config = dict(
    hidden_size=576,
    intermediate_size=1536,
    hidden_act='swiglu',
    norm_place='pre',
    rope_theta=215000.0,
    tie_word_embeddings=False,
    init='uniform',
    optimizer='muon_variant',
    warmup_steps=0,
    final_lr_fraction=0.0,
    doc_mask=True,
    max_steps=10884,
    dataset='wikipedia_en',
)
Each number is 500 + 25 x the weight over the matrix's rms, rounded and kept within 0 to 999. Layers, rows and columns count from 0. Numbers have three digits each.

# down: layer 3 MLP down (transposed), 1536x576, rms 0.219, rows 873-904, columns 144-287
# gate: layer 3 MLP gate, 1536x576, rms 0.166, rows 874-904, columns 144-287
# up: layer 3 MLP up, 1536x576, rms 0.175, rows 874-904, columns 144-287
down873:523487506495478505506498516473499501467467474495503493474503516501493481512481485471487488469476462479525540495475472506485525529535486459480526508518526484519473465492502492530501544519508477519542515509471496542465495490497496511501543461486461496519498497524450525474536552503452531497494510505487498517496488550497499484548534513492501497481483466528490491495465484521490485441531481502498491495469507514509477482445471509490477
gate874:459484517519469475457462492532485476452468516486503534471511488494474547517494467472483513464473500503482529495502536482521489523488504514523509515494501480518493506493515509480471444473556497502501545493526517514486529470503540492492505474522501499541501507535515456538528496455509473492481525496501491514501493510543511519437479459464485501543490503482489489483540472498461480491460496488483492494527497520482536517507522453474505
up874:495506504541496502474522484466526484537509487501509472480506543496502473481532489483526483557540496474532494494511525517492529503503474467498515506472525525483522449485524463532497534500495506498499467512500493444523513544500426494465490504494473547481534520484501532469483456489520519500491498524538529526481516480481513499536516536535491473533492512545502523505494535514536521517520495495529480507463500492473471446539503488519523
down874:487504462486518492466534461510476531483499533511494481493485463508474484479503479538477498515524498483482521544480486507490511512517512506518499493463502466512465489517530512522480506488448491490475515504521454487479477495462433537490502508487474478493499512503501470525492497506529477491500489453481515523519488485472505516527462524489551484517460491538501485468556479472521486551467491467510491524469516511490521467485526556499494
gate875:550545481502499535512544495556487518495510511469498462458489483554523487487529528492547468531539537482505498537504521484478497554514476494506503527476472503481485475515490485494497490487545507487480459521544497481444502497444499491499530473521502537458511529468487471485425524528498479522485490478506524512518480507539505492479455496504510467510498513493521519489545527520475486442491526545515514498517495547478488503501535485516488
up875:417438488529483472491520545464493498517525531494516528494513525468506525482485554500513520455557512494532502461505489481538520534496482523504480469496446491539484510521475522492504504473490518552434479528510487504536438510532539484476507506439506531514480458552536542494520505498531485460485509491519492475500498500465487498484504509476505501512502471494473510514483516490559537547526512499457458490464481476433514487502487507507515
down875:486515497525485500523486510463475480459517505463518525511565518528500510519484465514548508502476469534474500488547485455486515519467498546484500498514470501503487520492493474484449521455525483522505508495468537489522534494482510524484495525511471496493547497518498497511530492562491534463520464490506490463494504530510527509502501456508506446489513532491478453496502494478509473502456510488463519533540488496501516545431507513558519
gate876:524541453485519474508532478487514465524520524525554508505504471497506523482526524498509505511482535519418506496501485493504542542481543517504478493492502481511528492543470457477516482506486487452522504508506497521510503508480500560494535500484521505496566447510530509499504513502506508456544544484472461531519525521498474507498534544489509557519522513520448512503472489486494514502522441437466527500494480481523552533557523488519488
up876:481522479490514488523490538455491468512554475471543524516435480462472476519498514543520474512476523523489518459518527490525514536446618511470480486487483479525539506502513509467517504433516502464532471498495478538478469550486468533467499532477501505515538448513522550469529529542490495435501550476529458546585506522502542482479490500505479530540541514517472525519492518473485516521485483495513531492472496507483497511499516514515458
down876:519433495549482511470518534543486514463477442476494534454477521513493481478534501517481502562523521477447485502549518483509448482507463473517529468512528483493557483520473509498516529506489493494514491522533468460499480473473507487533497523526504475508472480525504548538478548489463449492496533492483552462557488529473501515507471499484485574528488497478484487509466514469552491511480455502512508555498549490510502531511475489477497
gate877:502516519511510468521506460477455506500513503493475474502521467484508511499512481475535502512509540502505487494515543490518453510484484476502506507521495556509494511489459496496480522525477477475496449512503484509523518502459465485506476502490444466458510462460481499530473494506463479525444483466537463546499527467484484487476499527489486492510510530501503438489510478524477495451496466495486516477504490478527527516504512495514537
up877:488484509506503510496554524499524488479476488514548524522493507555479478545488504535528500495529503517469514503509467496501477546495506504520486509459520469468509511553500507538496494520527488519522500503520534492514522472534536476490526495516537500502467482530468522475504508527486526549485537477510490513507499498465534485529479515526498503453479471529492480487542531500512460517480526519468448544488510511470490497483510478483513
down877:456467495476510497485491540481477477469530524493495522500548523503498506513493514520514512459496487500527536493494511518502474518525505501471485494475533490494479491477508482529461483490472502488504487493555553479535514479493475516515527521452547493538487514516505494503512450572508530483492496513465508500514500484542497508506485483503524501468514533513466503510526541468494511469499489551501495468477489530520537499497499526494479
gate878:464507465461525529496490525450465521439563491508552538509524494506524454503519504493549481556496514530479490530530509546495491495469538511481495508494476513503463475523469497483529473533555491518460509515479521473497535531516498445470550457495479488498485532492515530426460492473464548497522455504510552493503502493517550530530504473467539499481480506480465461496515471487521503525537531479509483540522546491487482482509492465553499
up878:482498465479519472486519531432532511507508467557518494478493500529534470511545518521534503512502536528532492530494497508473471499557518504487510526469507521514497520516474521491540518472517525499531527490504481485520521553542513468514509467472509513521469530491475483511500459492496526535525425504524538514516498536470487519517491466520549472512510536485432473483493466543482478502495537491531453527511519497486488477542510505541512
down878:497467506519511477520480533462566478498524478511487547496518482463501481468491524514502512482513541478542479454517475501520501503474501505466460516553491478501517512514501501493491500464484504475488499530476537500523483504491483518517477487513505501518518502440496496501489515436482442450530471496493496513503503530512457491532498459510480493502456499520492523516526477542483464509500568491525505482514516494512503490519497450492502
gate879:503462479493504512501501456522468521482461481469500500470491461520502515495491506494533513530554472485482513513474493513488459507478473510516507490492525478486497499502470483495499532496480509531485499469507499507469542486518526451465531474499492484541504566450485466534497518471498493489470518515470524491517539512479523462553497521527528521526490528513531489466510510491516477523523514508478495507517497496501491498506532496527464
up879:448487465515479497513491516508525535474498486456520515519553521483503521435470518500471498474463488519529499478515530523503463492488505523529523521458517505507520518484529443501513520522489531493517521476506517549482523528509505538513527537528502491474522487480473497493502489500528497461498505519509506522503515489515519474468475523489530484509470507506475501502485531458531485510531472508501488490497508490482489494467491460503482
down879:522456523512507510518523480464502489533486458516492537496527526538515451495498487498492513489508479518484516515518509480472493519501541522490511489535508488505504471526492505514506506471510536509460507493489558541468523517516504471471510472509516530499480510534492547467532506488498515549460511458469506511496497519500549534487529513549487522507493483482522488480505526496477527485516484495481500485496456498495488515494474473520484
gate880:491504511554517519507491487494463452461534482491506491548496505482552500489508473483517498527491494514484491496463523507506513507459523470517542467492490521469516499523476498493476497450547511481543524511533513507483474494501486492505464515513513517478459500498478556495474457484455511484480522486450525509511490524507441456499475482494499467525517511487492487534494495418488496561498470490524513482469500523542484476507535485482517
up880:444473516492477517458462510504518492480443452471528477515523460476530499480449496557493483526514471452493508461509504467511467508509490475474512508507489482481493522491541506530505478552491475511499511529494491506516537496489500513512506445482515500495495540514509522502504508545467507551474517524493480504509494420499477433497487543470506517470483474522483495520553510522482445503464498500492535504496495485519509499458531530486474
down880:506522499515464454480561487482491474448444463528476505500485510486490495492470493503457528503518495488476475459527520476525484521529454505493468494523493477485498554496502533512545519520494442523490473536481493515497544522475503510487527502534494497524470482504472506497494499472503483515512508493483474475527527456497477466549487545517477471515481523469528493477508525478488488530442474484500499516514493535547501504491480494507530
gate881:479479533533486480518520507494475467479479471514512491485494494504506494509511520562502517504511482502454465463518490510542516504487517479497511460465528457467457486501497494520473508485491495432476466462497491457400503455520509520485479531549461534505431465491523473529484494439493522474490461515459510525458482475506522521458502484480467475467517482515523532525471472471513480458496466519522446469485476502473500483511551461455495
up881:508522464452513530493463512471525516519501490483511519505478549546484448542506490504470438540502494478519493548495533518499473492526536462542544521520506541522536537513528432495463514459507485511516497553511469496498489530488494517522526497452534498498496506433490519481513505524532527522515487508545492465542469553504479513481515493519526514456548516522499509502499547537486518547488516521496509513514482515485525527485457494531528
down881:512441530466512499519477483464453528518464482486490527449483512520446464481514501478487484511466488530530519539469503495504481514479507524486513457526503496522499504512500484514485519490488474481487497522487500517503494460493481537514489492512491467504545519479514504474536487508470505490476540532540508492540497523446538485457497526516510477502443525472510483515501520523474499528482512501452529523536495533535484526487459453558524
gate882:516506465542502502476521484542484504457498520529508552506455475497481486482512513490486501465469530492486468490489503542492512472475499500512510491530485482493486487519538483472454462513460526511510521509475471491513518487532496490497492540497520515515493513528480465474508518527526530449491519508484454537502501451493518502472522537481514503472491516501497489506545476495504507478468496495485484489481488520481494509500537511527507
up882:458510515476499470541518505438532489472509536490505403487472483489501513465501485502487499525505508547554500486485525448532503490465486481487512507514534517493483536520525472463469540550494515462487426506458472488484486468494464509514497535493522465459544502490515541500475516506491485577499504484510486497485513475542489533531481474488499518561509453497535470492503503498513438485497528493518499508533502495528504466493495496466489
down882:509426537476519499500513461493462480499478498537554442490497479484518501512511508497482518500538531494523528536474498526445452509511478525508490513530533511505519476500512496536488489454486505511495542441508475531490521520504470468449529482460494545509522501511523498477521530544507510526513471534534490471515490490495538486547432451458537515506512520504517479506498491542481523429544464496501458509489484492479506525541519529503494
gate883:513510534486438437498477522516486486416519528493472484518493521488546499470487539463539474465518495503468503536479515473517517484499509488505513473461496572545504537488511490518478525512478458504528516486489518439496520472502487525505506524511497499524502497511460534527497503508498501503523469505462495535461525483521490541516432467494524498486524503487503498432479452511483504440548484498510530491530517485495486552554526455495448
up883:464537502470478459460503502477495516516462507476470505519473503502487533456539519489458503455506520574575488515480495472523439505550531508503497517499560495513506476467517493505494468456520481507493521451474541478538504497507494553492501529465506506507459508503449521504538506497509521501539503483449539481481495473503475471506479493477490510547481487501521497475491550554530469510511473523480479520543503520506476547490531497508500
down883:503543501489461467531518531489506507486499494482549517496505523516490504452493521468534537502485522554488486552504561529494522465457485454478473498531491483501473527452499535509477518466514542452497501499465519507543503513480481506546516478526495515458450515527497487478460525507496479519483490517502540482514537545494494543489504442525471446495432493461492558464489562463509468534484498537503544502509481557494502503517537560528439
gate884:498509471489487501490446528493533491494565494524467484473511511521488551491470465492495502500479525515513519518487506570466504502498468538497518491490509479503523522515491484537534510492469508459507506490490507491536504516526505513501500483520507529474500505509533476526511514485466518478489484488472480483480479499508464519477457505520490503539472505453473488479535488445457533462480500500503508533534418463484508533526524483495474
up884:473502480507559473489497493480452493512495491531519513471472481518486545477532476475528534558465514509521507515466530541494521511457458539520485497450484497480444532471477528532517508583503523485482488456488497503473551484464480497491517449516500492456540513515509459509495509559504523547531486519496530448495498463467474458466491559490539484484535510465499465476525468488525483498466535527503518488507498461485526507525528514463494
down884:495514479500529488469533434453520520490484500489483510505499512457453509492473505478482527463503498488507506527510517470514513525535477472519493495499451488523447520448502532465467501532466500498467495495530493491483463495509474489542503494493530498464513498492509508499503511514492508468505513516513489461512504483465486482520520518500472519468474492521495493423506522435532502480453505501472504475505481531493484478549527512472490
gate885:507446491495516519501480504472483486542495487498525531472488490542492521494476533439512541541483472445522483537523498458523503496507499507471488488509494467541499484513534521497514559497509507485509527524496499495523483509467543488445549541504536535499501500477485556487454483510475491495465472522507527510515488502495465526464546522541532494496518490533501475505492504484476531507498522475485527476543485537504469481468521519524480
up885:474555502438507506553513490488500522542537500527502494466457501482525493552509490499481464493521510518508479492465492508460524520506471502490539521511467512470470504505510514492510498494544515459506499471505506475510500479486491510555455501519480469489517530539516460497519507494551516502526494496513462488526526515503507513467477524460483497471488532544492473496508480541468529479494524513530506484466467446461522445508465466528538
down885:494521503474458514489474523505563477503513526510529404491524515496522489493500535518505498502480497520516489498557451554496459447525504473485491499496474473483530501476463491466490479479525486486495549480518519483535496485519483471536516498507511498503518499522479491531489523518518509488533503455556542555506482479477516510497496491480510523508493495482463487504482491494490479464505464510498506521456503494475525493484493458502501
gate886:509482492492494488541483548480518503550449524515471478493459464498506487470478512512479498511501517520508443475501506473515511507492507493485509487529497508492455490473487535517475503501514466471460500510505498485525525552522523485494473545419521503461501496492537506510511470496473464476522513497517520521493465488525467491539564490546467512527529492480523532479509482556473521492465442458501487485493482493531486525500494514510496
up886:528505529467471445506486486464558528503526486492507495492466520478486485511511564500506485477524499515550453524502533481521536488496532474520497522511512499512541497488508503516495504527514476513459486475473473464519517476480544520528494495506490532465457515480487520497472490514510499475480483486525480481464528480515502497496457487497529535491512493508469481507469451506507538528481489512460482524508476534524501487518482485479506
down886:550471494512495494474528483496491463467479492460533546493544497507528450494484493475506513479467482450526466530442499477489516488492470472523542478526474517477474510484505539511492495496447534489477505512515462477465531516484503511497505521457511526507521484524516483524478532537537505484485462492486522491507467505506507510505503483461450505487482505511495465516476519499499486471555504500496509529493500483485500509554473476546464
gate887:477502504512486486483510556476499517502461491490516507510462504539492527520494518462482503532488515502464523548529508462504488530475513501477504518527500474590532512493449477494465516496463490503542507485507520479519514522506520528497520552498507445524529467499518488505504443448521498471472506504476556486493483508489472495563485555547514498483500541512513493506514509474549508497496499524546542487460517489521553480446460509540471
up887:494478530518507532465500493519450523505475481501480517492488487475502513528515517464485468527463513489526512541471474491506534515475482514507496491522499498503510519461508485499502511487513508546523533506489504488524510518501476484562485542482504448479531476471514519535523474439507496507478511496463538498539499458538477503503455523539472481504498521527500505489508471484487525484506520496533514500530500463491513487493498531503518
down887:472502499497469513509507568482506476506504438514476509490543525529488522440520506469490471546494499522506507530518460501534504519501523494557500504489521507525494521530495562517498531516500537482555474487466534503494484499497484512491492479550470506505568535493483504507437529467559492538519428512528532523470483491559524495487502462466524527476504472520519460533484499473481487531476482523497526483515509502508540434503543496540494
gate888:503477480472515484444515496469470490465534512504510486495516513482506509544541502480471446517493513504496490520517473521530485519496526483485490486507521526484506471519483485555497501488495490451475491499521475510524524481505497556519489493508457483501527431483511490495475508441500483505494524486543496473483507518557518473521481506487493493541479463555525541460498530469502528511487512490502461503514526496513471495524522484501497
up888:513487540458508525462500465515530461518526492491468497486521484515498535479458510483462511449440519518523479526477455478524473486488478590513475494498480512519516524546511530515502504497472492522493560487493494488529469472536494486478481490485479495489516455493507488563453516497501523473580520454481512474498511511520535511476493506464535502510508465494507496465497507484482517471533470496518535549501504510541459481527497479503480
down888:507498538486540502515577499504525501484520496504506480532484512524484518531466485496515472529520511524507520523491498487506540496514530495505507484534507500502510462501497524531477532491522510513509499506464529493500492488489490515522503514479500502497502578484496529512525538502488516471484516476434489506530535531479494464531510526470521482508504516504511490500474522473498510497503538513455499479494523487496476513470530526474561
gate889:496563548521470499525485491493477488454526489498502504509476507490473520484504523489456509472472505514509491485532500510554515518510512495472534522497514424524507515531473444458464475466492489510492507522461431518507463524465502472541493475526501525539473500482457539492512493523498506465505511473505504471488443505483488470504512490519523449519493534486506486526474465447500444489462488510520507515507524497531445487492484525475484
up889:475457533488455513477514471480471470510490491547492494489503464485518497503531487501463502493496483507506504487527535467513506511477491481506490529521497452471455482512480537484498481519518531485523524498500522487496504446454498486506475487481497504466510490474506484468508461494536515510490486480506507486514525529526513480466488515531508499512526502515482466496503439530496533484463551501471529537496479541542527504504486525487499
down889:469508508509508516506523520480484513546528462460500530484501470476521508477460491505530526538495490510438521425535501492478496530513491510531481499480535510442505485550510482480529482519482505504501524498502508480512475503502522479504491531461499494516503507489489476535483529496487485483459427569470537510490473545508483517497485495493476497530475508480479510538492500525516470503487527480510541496467524514538489518502474479508481
gate890:492505495489487547531510520500541511526502537470529493469492537480537504490507507519499467540487500517484529500523456539535460509469542442466522522447493544523482493509473510560501489494504485517526509528519506520466548530530509501484518490497459443517482542510512489477521491513498467513517507515470529514493478494549509508474542480546483503546523493557473490505498508507441533456436530483450494482483500464557473513506464506459524
up890:494503540491457492543503501491474526475508512485511476481519488518475515536518489541524535490510473481478516497482506474511494512511515480487509551503481492474541516494463507480476487489511509485478519523478453564505468505492523514482499491496528518462572486503524500502478500533486515493543504500484483504479535495503502507518467508512493526510512544535499523486503530511462508469462534491461464490487449529504540496538480486459520
down890:497490466498493533496512503523511544518514491516522479515528504494512488483541505517497529495463507558494519494478474478520501517441477502482523512528490526491542491504510495528545481497493524478537489470507536514482496509503489509480498510459484532488467475500500527478467481430532513510523520477497499498486516507486481522450494504492530488479532467473480482501500516529503467491498476471456466482478475482508474452476455518487469
gate891:485500492501494471472557514497471514497473480464531525480466530510488529478519520503517502484500506506502449501500459482504525492511489509436522482528465518510525494508533499540505538527509516503487454476499515461493513468505501506514505463558485472482520517465463517498550524498511511496500509531538553469487488488474521470524510491516545462464478508494518492465552504490530474481513530495502524495491502506520526483488485504511477
up891:476528519481561484503544527448475503492473462489471477494517474489519484468480487537518486480488492491518484514522492450491511508483474502507488499508469471520523483506508502516520549517438490489465508510500479455529559466496522495508519443470522483463497494473479505518512503451488473508486494572522545532504511517489498478506467497503516510464479517489501472499530521495503514505511508459481477461463499512528533502472498480477508
down891:491526472481456536507484513501507502479480484518516481521478542506469504502539474460497494495498504531496502525465502456491517501496522531478469528481491509529486522545493437482510442538468497517486530484503492503500500521540509555453519467508520513514498460516474479447528519481544538507477495536499474493481498508497505487503544496502490440479519514515485474497518486509515460555503475444481504531536508525495478470516475506516509
gate892:488476519481508496477531499526504487456527520488504514496507458473510506464486527494528511458525495506525537521507478503529495523459486460550493512476517492496510532521480507500509491488498498494514504519503469505515487513485483493524501490517504465507523481529502531494503465550533511541496552497490533465508479507517522515492484507499514525504511466468488440454503491497502504488500487510501496492516554534563527458484518513498507
up892:435482462511479494472501426488478503557461496501498485501491536506498481521481494479502479520541468498484525466480447549485490482524507536458521467520487499493473498517527509483509529492524509502505530460561551517506515479488533509472471463465534529526517537521490528469544521489512456486506506464491517492485538504487535479499546530514512511503512491529499529517495513504515479485500493485465524527491513478497526511474557467490535
down892:500516513483532525499495505469498504497481532492518528497498496446483490481527465515526482500484490506494528510471520501474525514521521500482502490519536446531502467482453492486528479488471508498498449470460494536471548502490505511490506485489550471467508533492499508537478567527477500515488535521479481515527514493494503504489499496513516497488516515536506504516530519487475529450558495524521512491500513473490455552507473529520501
gate893:521488515476545468483506443464495496514519509442505474541484521519462530502487458471504476519505545519514525510512524501542500508487518558490503475500501520509479494492466448490493512493525499484510550500477488484510527529552506525507474502474519497493513497486486500487534488558518489522499531472503486532506530490521540528505495475437479519523488496463514522483485501526499483464497529513512499459470493480508500495487469496505478
up893:485521524476540511456493544453549492492525504509539480476518466476510519494495497536485482500478494480478540513477499516491503474494557540529501486454487526522481506529491491489499538537481541509517521468504475468493495509498515524525507471478479481519506446488506491498499457508489516500472534514489479509481494482521501520460487500482541507501505481465528539505526481500518519518508515501470491486538490466516516461476505519502503
down893:477505506518564512538482455510509493532497533506440508510545529461484487527497511514454508489503540486481449471518509479492500516480509509520489500491441499471499498555510446523491516514481502545548481538482478465519491523501497464483527516464516535472526511500496486492524451455563498517512500505479484515528469515481492457545503504508506499535480479523516493458507504545494525505476515500460477548517501501472517537481526462489530
gate894:498486515466537502513494494530491523503534496558480540458520491508519535495473526485508485528482512543467473493496519432478503488508511503506492479483514470509499533532516468550537470463491459487541482516495505541547557510481516493571458524522443493520506468475451505490503510517491466506525544557498474527465529541479494521505522503480457505500500489510505521443533471543554456500433507510463488512486479527477424497581448513501481
up894:486499543500545502478518514526540541477472475489509508496509458503512522513458552518492525521447489560528508475528524490486482539490503521464535502501550470536477522532501522543504444486530461539532508473492547541542494456473496520527432502500462471498526479491453499501514509484460479540534503517482503494480485478478526489515492480451503494488515496503483518499557432523556513534441538489482514510481510488474475470535491563563508
down894:519481528488502478516513515477545512510488525523498477480503508517508493525475487468510483461481494550476491489515482512496483479513535485476524515483506480505480518486501549475525495505475491518544495498510573526523501473498484530496477502473528450480506469497500480474480438535533517527553461503463532498517493541505549516506536495540470499502524541503519481462534487529473500526467530502501544506469464492492506492489471483457522
gate895:487518501520484483485494513479478484510515519450531536490506478506511512556497511509503491501503486487497484510468454527508526453477560484499511483483490499524502521469499513521478488534495492481487518487469513516463571509512498539496487513447506495538529558489476483517511470459499519520500543560509505524530521494513484504508521483495529501546552480548507462514512519539525523476490473503528497481522510461475496511487512498457509
up895:513491465478544563522500475545506496514463505505490510523488479550520485481508496510509508468515519440540511491518553488528500528480484474538495478498495504480484487519540506511485485463491522500491504494476488491459488494442484523533517485465454561479490547461455531515519524535536514452474534538505500492541508520510469465477542501439539522479511482501483483554539506524469483455468447506464488431472532539546476496511543547473548
down895:456493503497496476491471470508541488560566503544506472491497519528530512534458515469456549459522477473539473516519530501496479506523466534501500434490538517486451500497512433558512466496483456514469534423491499491448512507481484486456520521495485518499507518534479507509511514537479512497498550507502507521498495458522447514473497525504543481468464465464522499540510488521469508469511505513494493483450521447529532526511459534505520
gate896:488475552501535438492517486536521498508517517490505495474478484496485500534478458468501500512432515485498483510497484473499537483445474494490506492491529476531512444516499522527509497520520480504514494521499484542533472530481513461492487511518518542532496492469487498534502502511508503459515506483548486509523508492516510518528492555526488510510455506475487527473535544526493479503509483507494445497515496496481535474502453517528512
up896:519529467506501517474501489531476537551490494508445482511495473502488489461552486523501505465486480484543500477462514468524449557519516506511486483462508494513508495505469480474497541436472528550529524484476537483491517496490528497496494473460503492494489543516502489477498449491512512472484497479470544559527507498460474492486478491506466504509437508509508471470525489477442471501486495526491531534477526503546500497512557500447508
down896:502527554491506521460475503490491528499534554472512510505504471499491537476524499486497471483481495514495463508532537493520524509502514529486515467492508470492540518495453515525498561449507501496464491543488537504502514507472547515495528495485481506513501518473503454504479516515511488554466508472526503510502536487547444495515504500505486471510508511509496500518471468491500538543535519515531469474528525562509511538509499521512499
gate897:497499483452555448443578498471542540508494481499472516510549409533509505520513514480516477449525501513525538516453476536514516506529482487492507419545478504483475503538493473491482485507502494460464477476523493488481559492494496504457525497515503564519506485489486505468525477503513499546482513479472503500463529468553492506530469526528450475510492522527513473470494511506496492476527509489509491493515502498488498447450480528515545
up897:489483510502449528531423483491496467472453526486546493520456572495446538478483508496498546529514517489529484476551454443499514444492505499514474519448513512537569490466450531485516505474482497508513492522474466506512438526479544529561503493470468465536512481505533491502477490517527492490487492516519522521501469519500517478473556484514513509490493516459514514509488481469486491488442490518526495488476520527486521579476527474442460
down897:518476503480500544520459460465493543510507508474532481485441502498513488529521513512508568516508519472481479506504524505540463480516513465502436547459497445473463514490501523517538484496484470496497482491437536525515517518472526476500524508514483446441519525504524506511482492482477522513519501459522495499508546503467518502459530491508475495511531496512506523515511453498491514531493493516480505504442486524470510522575533532497519
gate898:522470503501458553515512499525509532497440499533513527496472520486469527495476513488462497531490512528484478485495501488516457502478494470535479528477507467507521534483553474509523528468515466475476492509488508531491488479538506529509510453537492503515523514469495460511528523536506542535452531502508497511508480489474466479530535445486454523458485523519525541434537516475464526489483490493501507537460513527492504518486468519512514
up898:511491522503478463480468488510519501513481479482554487486493483527459517548479481491513504554512469480492481519515497472481510503517491493468527493474470507517571498484502475540499519521493523498511502494508503533547525516525486492477490484520479481489503457508502494534494486498487460485487503496505530499509491536509471531485510471467494516551445500480485496483528471511519490512505527475478461506536496529489509460527504473500513
down898:495487488476477530478485481494531495503487498520511484460475488472467495561511508519496515505485514466494487514517515552485496511476517473520559487509510480518504504501499541520470521507489504537505506511500473511502480504492483452466499490566497508546525528503422524472496473512503507534497466480508528502513490508498514469528507491492491514431496504514494491473473492549502490493512448494464503534480505523514545526509503471499518
gate899:489563518483499497522481509467517464490494519460495507507554470498490497527506484467470521542470513506498510522506497495457499491489512490553508478504528497506506489501494464517477502551553467536497530489455513501517492492486558506526517481485511460462515548526470541530488474487523504496501518493502481503487459516502486487535469475504465497493516509485503484447512504522437501525493504519489515537449488494469490481496536491514566
up899:490525534506491511521520524473530478484519511518479550470547513515474470522517490461520524544466504522478469519465509483496514503523513432492483501515520485472514464474463505512507482494524452464513522526458488509459530519498488506527527448516470489467519478481456523473550484557523523496544507468507516504511486510463501557536465453486482506510488509494530483471508521495475521503530547459519514488516500482470491482471485483549542
down899:478506507498498531496563533494481468488491496584525544443503514501489461508510518501541512550489485484502501533465537498521517503479481512548508508530521482528538480554509503520473494558531529476499498512474507501526526468508466491523494536521463441507555500513499530528464476557492466490504497526547458446492500500483475523525441560527496521523514509509520501489500506489442494471453507494512513496482505454489476513540515493487534
gate900:513523481481492536470512508497454491511511463494497525435528485469526488463486480499495503523468500538506501465521516496502481528491517495501477465482514533464517491483460515516483498508499449562499492546484502492515526503526536507461482521508533510549478579486515544498501488500495510468509514554494505534456467484483488512528484488517485503520447476482490499464503494514538520426489528494482479526494492545477454496536486549510541
up900:468517489520489490498500508501513467524517478522507534543481502528500480500503524427532534459467480502525446489467486507532435483521524480504484504526504547539495495488476479538492458529490527497481509475548495468502516502481487496543483456553536474482496478475513517526533526513491479528478482470507502485499508531517502553466499478526542485494573580527493517469429522464478493515505519541522544478519486497473499544522491524543508
down900:496501512504488483527492480507458503561498477503537487526500493488484515507494507503521533481502500480515493472522486502513525507534562485535536478443519495585463503497496500476504517556516489474499526492508485516461522447472517526513552495482485533505521492503472469532494495506508469527485531489460491502482505446499493472500490488492554486532494486483492523493511480458523461495468472507447485475487522474483516484479525515529498
gate901:532535455474490514500520536517478509509535442497498480486480503511480521564480560470506511505492506470512533518494489462489447531474494493510555445485497485494528501509516506505497479568576458511523546448466506474527520520467496464478501480511475516455504505543488469507534484474493485478515452498504478529472537477460476470473464441472507499529471492484458501490550491486486502489517498475541466512433519503501477485462474485525496
up901:512527501515461512536464490504534508549501496489507488526473487460499516501456509474511473470489506458507533506460545474449473479459521494518532441488464505480541474529542534506508475598523462477534523498489501455507470531504506503502525488520505523470547513475469496529544469507502518489478468536421472532495502472490519501489499465465513505563473516485467444487482512469440450506523505464513474440484479509542488519505507519491521
down901:502532515486471472528552520536497468505545479520502507444506497525517551480501549506505511462495501508554503510496490486536458547480443492493527506485478479523486500488493516453473504528530501484542468539522496486539510478506502503551468490503498503495523491508506530509507464509492505527516496440449530460498529487515521496474493496527489520482490496522560483518487442460510481518517519489484474517532510462564492505501525496470492
gate902:539513517517521544430516481499491504475509510508528493513495472499489485485513500500496500485474491494499515497497478502495510491506499536481482502512480469508493463525478523480517486487507511492496488517490477534464498506456454480480492493503442537453516502503515524501458543507521486505564491479511447519469478488535482508450498515512454520528551469471513492472508503495497530487535516510495550470504528435505570480525535499460496
up902:480479483434530484544504547481512490499512497532483498498482469476476474469526480475488516528512510410503505491470500506508499530532480504488527485503536479505476518413536481450478484526528495469490476484503500473542500562519563488523505525489506485527452472488459504475500492444499495437467493489485500469544509511484493473514506504482484510497444508493467518514438505507500496530528533470547516482509482539505488548487534508504536
down902:561521507482523550495501503511545456505449529503486566473453561491486508475513423489517529495532493478489475545494475491491498504521538508524480492474500556521490457469531582486527530501530501526523503552499494528518516518440476513481480531455471465507477527511498525500445472504538520488469511496481461503529505469525516459511510465485518553485469548532536493514508460479486537439465486569522532564511478522493468521496472501472498
gate903:528549470456494555470463579506515491477480510507492515483526513490522495537497520469521523481488517504473454528481533506509513522528503506531489510524498474474522532448504535520436456552493519480464439562452500541486496523498500483504544490535495507493502479508444504513476504533499504501479509497469502476516454528449495463505461487496461492564493485506532466498468488512502547492499453501541477451511475499532502515494456461485532
up903:500526485474516495495521508516471494521512491508535518500529479529456520582454523487466522517508500503493530493504513500490524481464561475501533512540515493498514506522522505488499433531465474517476450496482517535504509531495508457560476485473494437468513481466479468516454498511462499537506487471480499504483495476476531481499474455479458490548515482464486525500532525496512519498510517479540441485505479500523499523496471493519497
down903:516534467446502484506504479455523495518487517522490532486477507498509528495469484493518535503493480519559533472469499489488499480484499474472542508519499469477467564484512510540471453536483510499492434521472450494508530498517527545477502518492500484486496477508439518501516547492528558504520497544563506546503490535523502494498523491505556506528517510496488524487490487480492498498474438469502523477493455548496528525520494473505525
gate904:464506529480501556492560488522462505504468527490503520537525499551514474476479495528517509466486505530551477558555486479493538523490494445530470480523493505501500456496483487483475518529487513493513557494464534478474516519504552484532545528508501495560532504518502553494537525492450535465503507481539504495504477483493511521472491499446470486541519519542493497530510532539515507502451493457497506479524485502498497455544506469500507
up904:485478547511542477525472497510529519508523500492527441502498497476504466526489492514492484451523511471508469505541518466562511499508553489491457500506501468552481471478523496499480521499484494485500524499521461500574487542480530505512539523518499498493533478485536517529468506499501518520498448525519491495448507513545500528505486533505498502507504534501528476486486500504524489526446515499485551504443531515476482517474515510467468
down904:503475564507497543484486522530499534495495539469500509507506500560508485476515505499542501535517455521513463495516516498472535539523513470522513508495458498501544471509513510516492494529501454486495517537512520498492574545473529482506514493515499504523507503458478541496511537486496519522508513509443460487527507481483496509500476506497473492488484486484497527528495509520452519484439516470551478533503499495489517468501521508512486